Weights of a small transformer language model.
Training: a variant of Adam for these matrices, 105M tokens, 6021 steps.
Each number is 128 + 24 x the weight over its row's rms, rounded and kept within 0 to 255. Layers, rows and columns count from 0. Numbers have three digits each. The size before them is the row's rms in percent of the matrix's.

# q: layer 2 attention query, 96x96, rms 0.0539, rows 34-95, columns 48-95
# k: layer 2 attention key, 96x96, rms 0.0539, rows 34-95, columns 48-95
# v: layer 2 attention value, 96x96, rms 0.0531, rows 32-95, columns 48-95
# o: layer 2 attention output (transposed), 96x96, rms 0.0661, rows 32-95, columns 48-95
# up: layer 2 MLP up, 256x96, rms 0.0765, rows 0-2, columns 48-95
# down: layer 2 MLP down (transposed), 256x96, rms 0.0763, rows 0-1, columns 48-95
q34 099:101193136140151111155135150156126101145181127133150103142144127151143145151103096157135152076110151116144096110163104150114116076120167100128133
k34 113:103143123133151116138119140164179128122170107091091085128129122113129128137133099136084121107105146151146095137127113119118150093124137097136152
q35 073:124059095136098139115162091184123111133140166130120138113107131096131146185145106150144137130150149129105127127153127152123140161163131103116107
k35 085:162077137091066096135130173112122110128118126131103119064155090128096114142118136127133139159099157165131125150106102109141120115134094123156093
q36 092:153086109128147132131149106142133131058049108148144132122121093134105154117124139076144151129138076109123136121115131146137132162116114145124112
k36 110:160127126134118150119110090133120172132071132156179131121117099154154148126155147116152143137171117085089143145152134135175087141149106161140124
q37 087:119104133108148135151109122138156132140112075112098131110122128147115138111122115111144117145122107165123114140136155172151148194142087110125116
k37 090:108132132110114176120114131172141176131154131145118145150153115148155121140117105155150125137113102084150131163149168130164158147113123069170121
q38 087:123169118093150135128123158135142162160179154136124096156132144106129081156103140133127116139120126126158128136157097173128117071111119142121160
k38 103:128112120103118093102147164150122108116206137124087099134162167111090098120119120136119136100086109172135115141128077141124127120128153127085179
q39 092:109142122152131131112161162146121110139185099120116112156178149126129111143121112147114133091096134084148149121165117119107136084108127099151152
k39 103:082133153142169119093169188138131106140168100094073106154165144139117102109080093140095142129096137120139099114108125140103174100122120093134137
q40 115:131107168110133161141091114105130134095079114150125105123125095127134176116138138106149127145126141151111106132094192160163124159125130173134092
k40 131:138112136125119160138110097114110141142053139131140171099083083113120158146154128102180123197118124136104110113123144145162134141117131145175133
q41 088:128151140151147110142131143114154138133110159086104105104120141149149130167155154123116113078147079149135161134154130167124075125131135099109200
k41 095:110121097158138107131119157097163148114175167122109089115144139135107126118149159147085139100116111154134105133132110094122105130107116126134151
q42 103:118096125141114142095114110128137140104121146062105168103115112107145155146123122139147118151144136120112115142111150131124103144093184127163170
k42 108:128133082126113134162102106116115077098116156123133118141149143142149142123111103091159102123148090104172134143129099102131098137109145132125108
q43 107:142079100140084151141147177158155152129128157111162104139118116134117124158099118159114114148106127110106128124173129079156122134140090088137140
k43 100:119157153149149179137140116113089164088148086131158116174131112115147133167140130145138109123131123156113157150172082131159127099134093072126135
q44 105:113153113180167142148094104166142142124114106135151097096128102128138157134093124147085151149173126157095173072121124099129103181138095132124160
k44 104:089148102131145119105094103151118178158105097145126124104155114117138128098093145148103134145121156092067132163150111121121133155160144087097146
q45 100:104106156136148122116164122122130125154125178137141111095149127112135143104116107136140144171138071118102153128106163122119119127158112167044130
k45 111:159146174136155131110164152137128122147140165173175117117119113155120143137124170135117107170151115145099095116140129115146140097096121130092180
q46 114:152136169158116121160104097142097131086128114117115111102130125112091160116088109139116142157096123122092137088124116092118160129140126111156084
k46 103:150135142137100122157142112129079115124116116157160129091119133108093129136094105100112123131149073148112101109087108089193139128109088095205110
q47 095:131109150102076122108155158147159113087119132140149098099150130158110136111117132141134124124118152097085179112158121152116102136101125142127152
k47 109:118132167156148153165136093131142138127131123105145118116180102147126136146157149124075125164137100121107115107152098143130106110176118115156172
q48 101:147124110124173141114102150081077119103120124131104185147137116135093120153143115116136122160130130123144136091117064155116144117132150127153156
k48 101:138108131080116152119057134080104124126112136132131138174121161109140118108127146138121148125143089130109127097085067154105130146113164157151126
q49 104:158139097112125135117092115180124142114115130099100149129158119124174121148136129106134119130137149152134169127163147160127115132124113149086173
k49 117:145164108147130150147133105115115162119145109153108138179120132122184124138148138123128120161129100094107113136141126130121115096106095124112166
q50 106:165139098131150128121125108123082158154120127162175122104090127135114166151084127139096142132161138143116146108226141130096143121128103149118144
k50 094:142122094094103125122130138103101179164136124134120079156150091132125126145107127103113128104148109101128141132170082107130112093129116098117150
q51 090:103129149129139131150146103086102162149111115140112107109158159090154125164131167155095117117115086100158145129169130099116128176136167124118150
k51 094:163111131126151101100161189122129110080156171151162128107125089159163153137144107110106166158158102113148099134117136118102138130110121124120128
q52 109:137110126145119177145113075152118139167116108101124119142130098150130132117135113145149136100117170147073094133175130130097140153116098110131099
k52 109:112146097099103152118128114163153097171129180129105114119112089153177109129126087147157134122090122089120140155102128145126116090102125078155143
q53 091:112110134149107127126088113051170152121120080124125135106123128116064102174174141120138124133105139128131104134123089125106123108129104113187103
k53 097:148138169145144124124099096114151133127146090119159121101179093165139117137136109106136096151164136105134138159092105110131115139120147164147140
q54 112:110100116123140165164108149127116123160121108118149120109125105135148152091098170153134106113120136122122145134146115133151097109136164140103136
k54 098:126083101120144136102129140112114099160091115145152112120118157087110162144083119143126089086114179103085132137115168089114100106143085152126054
q55 111:142144094176138126103157132121098121164119123101139129135163122123146110134082123137149096112146169062129086144160165121158126082106144148104113
k55 087:116146084153159133140082099147127129145158139140111110157169088121139118128082114169148131128127123134118155105144142158103130106089151139122107
q56 118:173181119159130134152087120168102129142109143067093088154103147157105118128107102113155134111118104078131135099133143125051138117134138168114139
k56 096:098136134181091172114125124158081096139110149146091111141108127106103121147127131122118161148123074137135140123147156100111122066127094142118130
q57 105:117120125120131115129127128143062085175119178125148151133137129105081144125149155159121106095169097109150118139099143161142142118148151150127125
k57 097:156122140135119146101125170116119104124174131174150129117120099115098149106165147154144143111155122163155166154126131124133158156146104136154147
q58 112:135096075126158115128163132130121101139133122170098145104137096158144138139148120111115084140136102121158116128112128108109136129129078133103163
k58 096:165072144174120151153118173091127149151137098174122137134133140167148102179155109114136157118143148114131151121127143163129162154126072101109097
q59 105:113114125118124123130116152135137126120133095118107113104087105144120113076126124142140169122106064189108113131159135036120115112100183124154138
k59 096:091136160128102149151178158124147115107102109115120093148126124149159179109111106138121127115131148124088172148133163080143084106144125132149144
q60 112:115120151133161141146116113117141138095110099126144169151142113081116100138110162117089144154099143095161098122137116131125149130130176167191095
k60 097:086118116114160107130098131132112084105128104148132101131108151095128136139103107111113139129111101123156082123078115123126113147099159118128096
q61 107:125128118120135110069159144170143158109143149103080116090103136143116114123167116116142137153193120132132120115165146154131094144128116103141170
k61 109:129104142099141137120137151157141153124121115101114151116139125108067141139176114131108141133150107161120103148141139137127132197148153089151098
q62 108:091102105123126152151151154109114122137133149148149157108126145091094136123106145150160110184116120124139113153117117163138107091131190130128146
k62 119:098109137119127139119136149118099152143144112097176128096143132079101120098106145150133118101150113207133117167137109170127113148177170149097136
q63 090:118147119119185144184130127134140125111133150134132103132117109112158146128143109163087181110147097161134139086160112133178107101112145149142113
k63 113:141110139124143117156109157157157124140084126124158102120090108134140119144113146134135157127116133140116107092135127136119143126084095130137136
v32 095:148068174123124107111112149122158148122102101173135141115102160131088131122134121150156136124089107122113118106112116140158128124145114102158104
o32 095:168115132095131133136150084146099140135109149083113112159093141164140144097101140125136107121166088147085124129084132087113106124138094133128121
v33 102:153143146111106114121113120139102076143138111122131105171143126140127139142114127112117097192164079120111134154106126083171120138103127086134156
o33 093:131144159088114133149144118096128115125140117124145125115152161117066126104119103120164169099125118115135127122069110149129158152137115148150131
v34 102:133151126178132122136125096145084117145130157085131140120151109094129117131117147150143089113115152134060083169131109163105114160126090080106109
o34 092:132093132130126086141121097103067125150148130139139177129111156103074136140113125129077149130118163113060095117116137153131128108113119122107139
v35 101:109065122105138134168102154144099118120140140101120157121092143095144127104155131142159127102108110173111141110154150124144155100128114138125132
o35 104:160124127111109128172150146130129141155085105127083192147128108149142086140099080118138111126091101134105117127152147112094095075161160102111159
v36 099:138129133134117117148097124117161158084118140176118132145152106147130095173131093122122142176138136089091110122141109107165143150152170143152137
o36 103:139108209157102138101131122164108126123145129153143158154147129158135145098137122098121106122128131123076104129128120095100162138148093132126128
v37 094:142098148094101132074122102188089157071093158155159147155150151115154154096088135149106155143095132158150128114140128133098161133116157123116147
o37 101:129096107149104125116181137168121137113062130142145165144153098147169132144148126105146092113137131121101217136116126123128131120147123118131158
v38 109:157113123148094167207147129194162109116092130138108137137116116139119147151137160127161093121155152111137115147125193138136132104117066134139108
o38 090:140109157129109088119181137130135145110104110166119130122096156128157092118112127142083187138132105109124127143118167148133134147099094118075140
v39 103:151084115148086125130121118123098121131156134112121158181109110106143127100103148141179160137143096176099101120115157161134129109150081101155154
o39 115:147127118171109150111138114148127134161114156113093126131116106121133091164095098129133154158139148172089156108138136153107065138135071080111155
v40 093:103120174118116101077144094113141163064140098108119158122161112114105133145165127111135159147134125118123132129089142154112165118110165124119172
o40 111:156116158142119129128138082112143144147135141137100119157120128119151103110072120099125080161144169139148130108137089112100147149152141178124136
v41 094:139107097113124132112068138148160130176128144098100106156150081130092119133128126096141143134092126138160118091124129193125159149119144130078096
o41 095:162075140111157143114130103104108136141127126148125147120114098116133120139148136062158120105101099160150126112164161169173155158112147099096115
v42 095:086139074117137091148128124112117113127113140143107087148122115127112160147134107118135109107101193114107141089111149138156139145119176159117136
o42 099:129113097090071108081141091096139139120123141127057111131156105150161101125120155139160122114070110103129104128150111131125132099159163120133114
v43 123:168147130099107130132134161091134150134095120129110143123087099077093139138121116103105154112156119155138158090122102137120118157165180111186110
o43 096:125130114124141114141131191118119128149097113152115092132148100144119085085125134114120160145121159112154141139085139132119090091122140131175111
v44 099:161137149085122108086137122137147130129141132121092153123125098109107166076148145134110137113151111162124100104141158136186131136131132124118107
o44 117:105143129113122182144164135091130188098137141134098118114112100140145145112129137129166099182129129159109133145111146154125132140136135121098165
v45 098:148149124156125129092108137136101096141121080121110137174143136139168145123130114137125118138095145111147131127136127087134161134106183179107110
o45 097:095165164113160153121121131153159130110159099119087111157164126188122117147174078111138096114106112126101126140141133111121114134135137122095129
v46 104:098177130148110129149142122112112135149116140165148072122131137120102089113149177132143103163133101110135164134170096126112106162121113118137139
o46 104:137142120115158121131142176128136102086171154184152095117100137137099073095146144115138146145110100116170126132121101127160155128146122102137137
v47 100:118152129129154102060147143140145161158144110121159156170146115129116139168090102120131145165109123094122151080123103122131110116097088132134106
o47 102:137129149179131123131149135115099133158118099124131158123127106148089155143153151139093123105169117100147115130108084135137154115122156127132112
v48 097:138154142177149126125160150169142111126145167152122119146138126125152130174176152091136140123142110139113157133091059095175116100193142113153143
o48 101:145110122151113147130099130116123128079143143183161110092136166109133143145165126139132131106164183111118117122092102088152093133128138152098173
v49 100:127113124112112154118103065102129102123129098185117148107120126175150129114124161129147190122143144164099122073103143113146160106152120124136156
o49 105:131120099122112150139097161123183113178076137148178118132132158106127124157134123100109145129158132095132115121154104155145102155133124097131121
v50 115:125118072155137145077130131149139115150126110127132113129150114130103141114130126103125129107133125161161138132133156148127153123154133152102094
o50 104:093101174150170136105108157173163130108165128131099147124130129136145163146112153113110121089116147177158144124119126160150110160101146137121098
v51 101:101141102116125128104117137117081120138117080186114138148146144106143084148116102087103136076131120071175128134124183144150137115128141127124118
o51 110:067148116112120140103104132166143111142052119127077145104123141118140152172127131133154104107149093125110137147137145143125135104139137140111143
v52 096:108113139143146107124135119111129146044145132070141141143138107154085130130125136132159145135128135122163077099110125126140103163079160141123061
o52 100:138152127153120160101152111138151162152107120122178106117139119121127152137163135099117088145139130162115117144152140115073108121111155115115135
v53 091:123129126110103131159142133096127154098110106135081158105129137149099150183154117136119105112141173134145132154169137110118119125125126086124132
o53 098:147139061133096143146132131139151089157087095149126112152131130106091137085129112116135165106115124081152114139125088107120137127082102144131071
v54 106:130100159097085168127124098144129149157095125126163092122133140090158166170136131103140134113161121121145147108090116117147077081135103162145158
o54 098:144086156125109098104162139111092121140084129159158123148124161142137114130111130122086176126170109112140144133142127136120125144155104117144134
v55 099:167121121073132112138151121126092111106123119128147122167105106148133150119144111089118092146146105090169118109115105143118138114122139167152152
o55 103:140164133098124106136073155113112138097112127122119109131165120145155121145131077132137118186183138156146127127179126137093130142109119139124149
v56 113:116134104163188124128145158159148130185133099104111149159112151126145118163182134127119132087166128161121126146153119114128155134111134122066110
o56 105:112120106097131131125120117132136112094139100182156125142174155090135176172132113136115136076121172105155109169130107119129127096152108148103130
v57 099:155106160090125088111130148082148107175117109099146137135123146113125152132084116151142120105129176158136178148115135083175112072110143171114139
o57 107:135083144103133099073097109150142170118142105079072182139157110137091150121153112103111128170132148130146134148138117135118078087152121165117138
v58 102:134111149099137108176193161154127113158154188112162154147118117134118158087175119150147126108106103118162166144163125117136132090123117128105110
o58 099:098128127133118140135133127122138136112147122091109167099114091115123138116149126160145086129100121129164137156144106121108120080141167146125163
v59 102:102118127111173125116168081089138116134156140119091116155118147107135133122144115105123156185139139112123167144120129111142149116111117113189112
o59 099:143131125119137111175127136091136123127107152138156144110128132105138112081105144147106155138117182147144119135100109080163135144139107114151108
v60 105:160128119116143147114145101104112102185127117119103154131139120156189114123148116137129146104117172089135145169139164136100119111129146129145151
o60 099:095141155153157149106090120107157116125174099127097115129129122111097122151098106130132165115125113124134149139131119153175152108126137142104120
v61 101:132136145140084091163125128079111121125138132141085115110116110152156103148152141143082154163152103092113102108134126089125096095124168146145116
o61 102:136162128135080144122112164072115110159089143119099106089151134172123160124145134128075118140164121151092144090172125120143139100133121104122096
v62 094:120086134103104106097110102134153088149130167097172139051109163134125141148115124178123103134160139103145102184120141122089115131144165153134145
o62 096:152117104153178147157168137080098154130130105134161154139114166077152143116115128140121105153115152131122117152137131160137124131168135149119075
v63 087:124174129162157159172138119124143157163116141170167117153137177121111140145119116151101108163138116141142086076128145110123128120126132133138093
o63 105:087140129115122124160159131160099142095084087147188085102130177139124148111159154128157144143111148131097107149084127117141089134145130121162139
q64 078:159102099159152117140140142124114114129106130139152132167160144095092124142170110101132111098123121138131121118117114119117202152123126101144045
k64 075:089172134126139122129155140116120139153136086096086112102169127140148153143116119149091095148151140148153106122135119135126157137135120088101164
q65 101:151060131081127144115119136099123125083101151123161153136117116108129117134138138096174144141144102091109109143088119122147108122137110114156111
k65 102:180160126140116174117096105116096164125094109151156168107130086124125126092148152132148158172136091142088147109128141148161133165145123151131134
q66 075:155168106193109146140133129150112147152138145129122100132133125132158160151117138150103157117094160133121091096114169096107185135108139074140112
k66 093:131133127120100142143140157184167139133195157111096137179156078111158102157128130148126132121118142117179140157117123109135162119119160094150115
q67 094:172063160128125121135125141088133144073084140134159121092102090121136129142121131102157149150115107126108132106077116118166122154156115126176115
k67 116:138125141134115167130115101114106156140061132144165166103126095109131147121112137101138142147159104139092127146121137147156098154130117170143117
q68 091:172087145103129125128141120083096135103092134141116140099072114125093105121135161122180159180161092112096131121106098118158127140127099122161130
k68 137:139130137141133138129115104091109148122058102140169160111085108128109146102104161107153148157179094127093133137137173131109121168112107157141104
q69 085:132092127112142133105165118115130083121135152135139131128125126162118137130135119096133111123165090078152136124096120130173104156175062150123144
k69 094:128127104147135119103131186119089081118131135132145167111092193126112144107117147122137159143163092142169128103111127127131125169173147131148176
q70 081:169163175143152156119116088163129167150133130101113133122130098117133146103112108136115124143165135147128190111186140092134166122135130096125109
k70 088:129119080163187164106119115109130125157151173130102162129114133145159137140190099134123116115093137155117143152144090107153104096146107139189118
q71 097:163092147107132156176160118078134125082063125125136163094108120126090141107128141102160135145172169127110108127108113162116122171128113133091085
k71 121:153136111122132135128133108105104145117045111131152159093098126140099154103100145096170113143165104137125137150118119155116107130125116130117119
q72 093:117134129150123147114125145090108159102120130139160130070105118108122116135118126124153098147096149115134102102121112128150088144109142130162125
k72 082:079177157159141139142139134083143164139208117118129123115163102145137127119150174099142116116146132143096112117152155153148100124140156076124113
q73 114:071174125167137114149130158166134129155177106133101109112157126149105114118123142149091173128125148168155120155160092118140150120129148070106154
k73 122:096169130167129096138126161155147112118173110121137100139154146133118081143110129172099154096093156144156103111137110132101162116147139081150126
q74 096:161078133118098107143130139117152112084126112133140105147113138149137134131110125107147164120135143141130113108096080130137133131150088169182054
k74 105:174096142105122127119130117118126123114076100140144114142098132125120149111128104052143125143182073134102146114116131124159109157188104116144159
q75 095:124121158153069128110113158126135129092111117136117114113141141120141115128146132111127153127153136183146114116144119152159121132150121137165122
k75 085:113140090159101118140127149139103106135147086124116110101117152111085128124159155112126106142169099130118159175096080122139113163165138139144158
q76 111:135129159120137143133095182158096133121124100167129098104097123096103118102120122092128160098091109141092127130132132134131171136159151145165156
k76 094:131108154124106126140096140133131115145073115131168160139103091123113145112099137089143099130153131079142129145097148112120116141139131127123116
q77 106:094117119088153135096087094113093130142117131100157124181117138075147159119174150076142071106098119117139121142133137090147152131133104151088103
k77 102:126140081098143168098113150147081153112118179132141172167114124138159114138129116108156070142097119127137104158137147126135115161142105115094123
q78 096:138147116133126117122146111126117127160130103090163144134053096108152097072106130148121154137171156143149152128156143113117121144145131127157136
k78 096:090142155164134145092179125088139114130105177123121145151082143104116093098128128129123153124146084131134158107115161109106098089126131140145149
q79 108:141123136087125143124114093121137155105135156120130074149108132178096136092129113123118123140074141089145129153116156153121104110080116124122110
k79 096:142119132103147111117125140112146092130148176107135098165100123145130118132146135130089101081111109125111110179109183132133116128133172116152120
q80 105:143141124152141113167074145115155178109137102176113113088129112124141119153150129127114159112093113147111135105137164123082145152169144108101090
k80 089:128111101162104131134097147122140161144111116171134155156157116119147120126089132145121137122131089106139130132106147151128128133129186149148109
q81 110:124105135116141100093182148092114090097111149136153099128140138091093106101091154156116126174133115112143092109069105125115112121122153104123149
k81 098:153095161082138113115151124085125132089082138158147117121137114118104142128065130112129138153147151129096124097123141121133131149149095145145099
q82 097:141121144109135129154164119141102159164118088089162139169142093135110138168146130131115130107169113122107117088122129156159150118113189094154107
k82 097:151108132087136114156129106137104147156083117095156134174165101098122154163148101103120115155106096121114128113106109151121091080158117147115141
q83 110:146123129120141131129118090117098088159139145123125145167132147114161174138146095130137126103129096142132177128130128135084124118164119135152145
k83 096:129122096170184127090081120154149099143139152084111087134090093136131146126103094120110123132124133097136155149117108111102079116127154132163140
q84 102:103152142142142091137145152163101166116124129110094143115141123167103130101130159135130161143129144155071081109135145137161121145134159143093109
k84 102:117142148151143101166139151167133128127146108171154111145164128148120123104122145152092178127112088112068103127142151114140122144127152105110128
q85 104:123135146113133104113178104178135121104118130100113148125123131137102135128146118144116088172150139086145090143123107088131164104128075103147125
k85 090:158113156137112089101131145104126149128085174168150120069125125162124106126154107149144112190131147132135131108117135094165117126138110093145115
q86 094:130157122149126155157142112114124120128135089183133123100153130163088122136127149186089164137136134147129128150103092152137157112126143145131098
k86 107:136183112175133134140113143069112149107137105142140149113119103105091111117112134160138154156131108090130110112090097158094134140146171106134112
q87 106:156109171142087136125107127122126108113134136144108142133136113191146153126099097148139090140135139108103131149096162094142135141174136103127151
k87 085:150146137120082121141122157146123121111147166130118122134130142156151119146092137142184162172091115144141116128126098130126108083142175123099160
q88 115:138145100146107109070141109077127113090149119133111123135090154111118131107124152120128148157103143098158170107079131137111148164136123069102108
k88 100:147089078148139155084106158104098106113121106132132120144118133099089135098089123114079142149119129143173132133129115148147152184155092122154127
q89 095:120097139134145135110142114127100125098116066120177144121084148125155140146144129137098146181156129160148134100106109106114105119169105173115139
k89 105:151168136160152110152113089092091103105103163136147107099119119105148136114131146133133111154130110137159112093105132123132094117123145148139111
q90 102:122122127116096103162126115123160140100135128095108140127190129171122088110176089121134156141138131130127119159096108084081159152150093144094114
k90 099:140113112087093087140082115162177147101153101168132072118144100154131116127156122191105143107129122117164181091129114104134174146163106107150129
q91 101:121133094158117161142114165136121136126130167148073133139147181098167126170133104119157126133128073148164087108133155084114115117140103129135077
k91 112:118145150149090117139137135130127116136131159111113162139099110074125177140105097118119127152186099102104111096132140117154158152160108089133075
q92 120:115185167145125193108131128119096105136115092099104111107127162129115123115139111134127122106147165104127138137104140127130092122125181118150126
k92 080:129134119143133107102116132136136140108122116097118122134109167147089130120135121119140099133140124132132134152126121108104101138118187116131133
q93 098:170137123119139132126121074182182082086134165117127128125163140151154114139145120126119115177129120181084125140109142128121143116114092146135092
k93 096:136150102101143083129128112146139106139157120111088100096142130141129143110122110114118157161091105193137156131179158126131153128138132138111145
q94 132:136132127113092124073115112100126104125148133130135091086136127085074091118099153101126154138119144151170110106079125186103145140140131081154127
k94 086:141071109102117101106147128118097141129092139139145122117094126115088124087114134126147100149111153109112092081095139127081171130138131157144083
q95 111:152158101104135133093112088118102148122124101141112113142140131112142151161154129158110108181165158162121099150122143121068151105091107133153141
k95 098:169093055141167154155140134138118105139097200141133132146108130123107117140085097137117139143178129095139129122127134118094114147111084164139100
v64 100:158144172136079120133087117093153150119144112153096144116133071182121104123132141093113160175137138152145137093097107118146145166147149081160152
o64 100:131119174121103111120166138158135151144091137138066102125136107165175123109097139154125114153134116126149132144127127110155111100106128073126159
v65 091:142128117142138093134133154082114097117128167125141126105094147107118139092133140162132096155104111187098080145156104123172157100173095115165136
o65 103:129126128124090128142092154096130159159132095111071138115134162143096159120115188118119062126095116156158119126111130137112119137158132132143106
v66 115:186159141120119144142063131156143194093107122116112119109155105126132120143122155141128143103100140115135121144124124131150149160145131115138156
o66 097:193163125101105101119142135159152121119177166133118115171126115139174141145082130097127117102116100125139113126122156118175128155110129161093121
v67 108:145112143123097107124114130094095135094139157155142117119133110145124103099121144108145176135122135094036152130120111148145115126085156144108085
o67 095:121122121132135148135126145129100136141189127130095124142107109139183079116101131119123155160149127139072161122094126127104117115096161140115171
v68 095:108164124140076123128092115123177124098097087160130132112135106121091119134138113120145154138129085136114065118119156129154153142147086154168119
o68 104:130160155100099108117114105117137131119166165188123146153119104136147140141138137139126076112128069142158128127137150123070122112136124140137097
v69 098:079134106186172170111115129152090149132113125077148137152182117122127140132124117134128106113127141111123104114128110129153138100060106111099101
o69 098:143141089116119173109121088138144132113110156128152131139104120151110166118153088109157103102161123152096145127114133102122143097143120128148165
v70 092:133094165134128107111133101123109131181115123159122139093136120168123173100073116129139091134125159135130131110138133120138155069148103133127071
o70 098:142135140139156140098119147100135154150068172098111123152072120133121163116132116133155116098096129113152149132158143122069111129179122100144132
v71 100:104131135144085177126103143107098169134103150107116134155157158111142147143113133119158173106116123108129111114105144104092119152102148141116100
o71 097:130157094123128133109110140129135085123148104171155098074135145128168141162135137091147137124124119109075150126126138127099143139117194121183155
v72 109:127123117095102149148099118110158133137107123113129096083155077098139163146109139139159125132158134108101106142122126111175113120104143107182130
o72 100:125126128092114139135114156106111127099194098108096090127097133151121139104137136128129142103101134124112084131128160103151085102135164147114142
v73 105:137110121094136151096137171088167156117107136070123085173159118139158102148107071098124152109118137115118133139137127143129157168123126112103114
o73 088:148105132128116144122081138150149098111066144089130116116136102166179102163100131127109161118128138108096180120168136124113167113121168139138118
v74 089:116111100089069184121133122160132140098125158153172137111109102160141134113112151108155087135076144150158122094099122148154170117139111130095100
o74 096:063153097155133099099113111124130141088092142140125052135167106141162124149137152092150100137152113149172125116123104145124136111128152132117117
v75 101:126145113112108146161093104146112163165151109134122142097116117161098106176151135125129116155141137136155148120119086153146104097169166122107132
o75 099:114106115071159170156149131113124130136178099136079104126162103142170133136106125142128147131094144157138119097116139108167138119132142124126199
v76 101:108116141159129094119123093105154099118123107182162090095098121118163083102102125116100130157136160125121136094133097130140164122103164098107122
o76 098:165144141126129105105122089137123122133114139179137162112117057130121132130115127120082155120099136140097152105138147108096115100099154126074122
v77 105:163145144116145133088129149128162138149143157150118104097148165082163095129151145131115118138076122153140129162129116141103144120109126126149144
o77 098:131133124098108171151092114175133081097135133138115113113155166134141119136183115134119135120081156105100070112133111147147107094118128147091121
v78 095:105104119140115152129080162147118111107105109113108131148103166151153127182160108087132119112110128148166137152110165160101150090090117138130145
o78 102:141102139102113129160106111113132106132134141123105137134107081111161120174137112143145115173114116122158166163118134132170173137097114116107093
v79 112:139139114116117117096153173114145101143134098127088122141129189117117122104155143143134095139099091115164159123103129093131145131158164123102131
o79 091:126091130156165099162125123128140111150094085092132098130152106151147146138095150100116123132149096122115172075134131142136137170113123124154101
v80 088:140122140109145139102100106148113086122154115123134150146126100202120155136114156135134119162149105090128107126106106132186136115155175143106175
o80 096:142138115089095135143153133130119124122075099121150138119140142118143071093115112169177089109155116127118168111138125088130168154158098124126147
v81 102:136119146131099119138091134156099155077127135091138120097169094088127135143113159135119110145147134113140163145103098123127148129164144087116166
o81 094:123096107149118102123135106163120166162076154099148144141145101100145130127175103118115108113137107111098173131132201121128121155123152146089107
v82 098:091122107145086098106189147093112123120135136110160100129125117118110101113108167102141123123134122096111105133093115088137133102143127112122116
o82 103:133121135144145111083167151127128109120107167112116106119118100130108157152158143121158128113128106171125130099100135096083127102105201113138137
v83 092:152108111133123094109096114090120115075160133102142141115125120135137153140145114121125135157155124160125109063128161064123140141152144145082098
o83 093:131148142123106134136127134096133166156131098100150126143102092157165118133117145139170128149105146141096124131083131083118105129118165144163119
v84 093:114081121103140147089152128151181091184125145146106120141115143131124167113133105143143093088094118128137166138164130084136131119130156148131104
o84 103:160115164128173132111115120157128130134133129128165149125155101134163142116116124160169104162114120111101112091169131132134153193177129142130122
v85 101:156131082156141125140133135114104143101138161152109134138139101130116141169158118146166147119117144111077108099122127107122136140110121135140096
o85 093:124157099130114106142096112071116144142105126163115103173141144097122156124115120137179122113156164180098134128098141113133111153125147112161116
v86 105:157139158116131145202145096094131150150110116139136156113147153144118126170118163115106161152130126131107130127158139135079170105118125127166122
o86 105:088128205100119146120065159112103130120177134141155125139091140100156134157131135134127144094109119164139150129127107127131117083119156112129164
v87 105:106151124168128175154076077148118157106141092116145117181149126140149108118124077139126139145136139111101129148155109137119119108140145146121135
o87 111:094134136113139171153153105139135099150188133133143132130161123146145131128179084160122137150136117122084096170139133112135165113128170125119125
v88 112:106115107144121099159146149105131078122130186173126121093110094098099152153089144124148127163129152124104162135111125134144120129131108148090141
o88 089:148107107123160098155139083136106155143196139098149157120134097112132144131106133134125120168142144119145110129116128111191101147138182116098110
v89 118:140133139083139150113125101128095130108066116129138152134124094163105141126127120111134150136180140101071185123092141132143113137132143153138127
o89 073:084164165121121136125133140114111101087152170119133160110126118188162146103120163156131161116141123141153163110128129155121078147143125152117172
v90 100:122112149122153114045127131121141125178123165135177160136095092117148084081118112125153136121136125106155131133132109146153133146168094079138075
o90 098:123134189150140121106123127140137108102066148138138100120108154158122144103048116148125132137142137128164130124158168157157184129131139133150144
v91 101:094147105139101169126092138138131122145157145091103122114122122153112078102079129109109121089127123138095098138091146117131131151102179129105090
o91 090:140114124140146128105125130124120134124098134123081128088122075171183112142137140114147107150142115129111135112104157099118134127080177146101162
v92 088:122099118098159141166130124108119120151121138134120169196149140140140127119107105168098164138121129144138158136122093144166136122127097141123160
o92 103:116099165103122088129099150112066089143086092097112149139171139126117101103102105109075159128121125151168158178135128140133099131158114127108105
v93 099:122148105140178139115121079140149149088120149138140124117115155126090154171110146125130125115094107162141182066148128090148109113099141122137177
o93 097:100162125083082128155109109116139146133198134112157161132126134122100165101117149129158124149097123141128131061114079115148172140124137134116150
v94 097:175120160121119132075125109123129120091123133130113125121172088085125132100106121119119155143106138142162108114108094134133114116117133119108108
o94 111:163158129162106105077136131135166117125130136142065138144149099145140173133150114107134117126141122108175111128069113143134119122090143121111153
v95 101:103140128128157123161137149125135153126149096203121113120123131147154158175153123116129145100156162130103088121134145144151142102096127082132117
o95 107:105137120123096196107124106119137116111148150144164088171137135137114093134150135116155137126106154123115117128128101109159086095168145116116116
up0 094:156153163108132122170089131141148117139128108129118132102159088121141111113153139139123100104142117121132168172115136106143135146177129122128096
down0 095:098107094128115111126085130149144147200127107097097121125102071161138142159121127118119159107089164128107144121136084138122111110098099126101133
up1 097:114142198119164138176119140108127126097108122145119161122089136119113122087166174117152116139124134136113129174130125122176158137154138136123052
down1 097:172165110136149102115106161125121163171131150127150146153105109116145144134116168150097110110130120132146105178121120116079095114153126141134175
up2 095:168165116143087168113096173104119153079111126117090146126157145181165092138085111154115123109128113120090132158092118141136108144112144137136118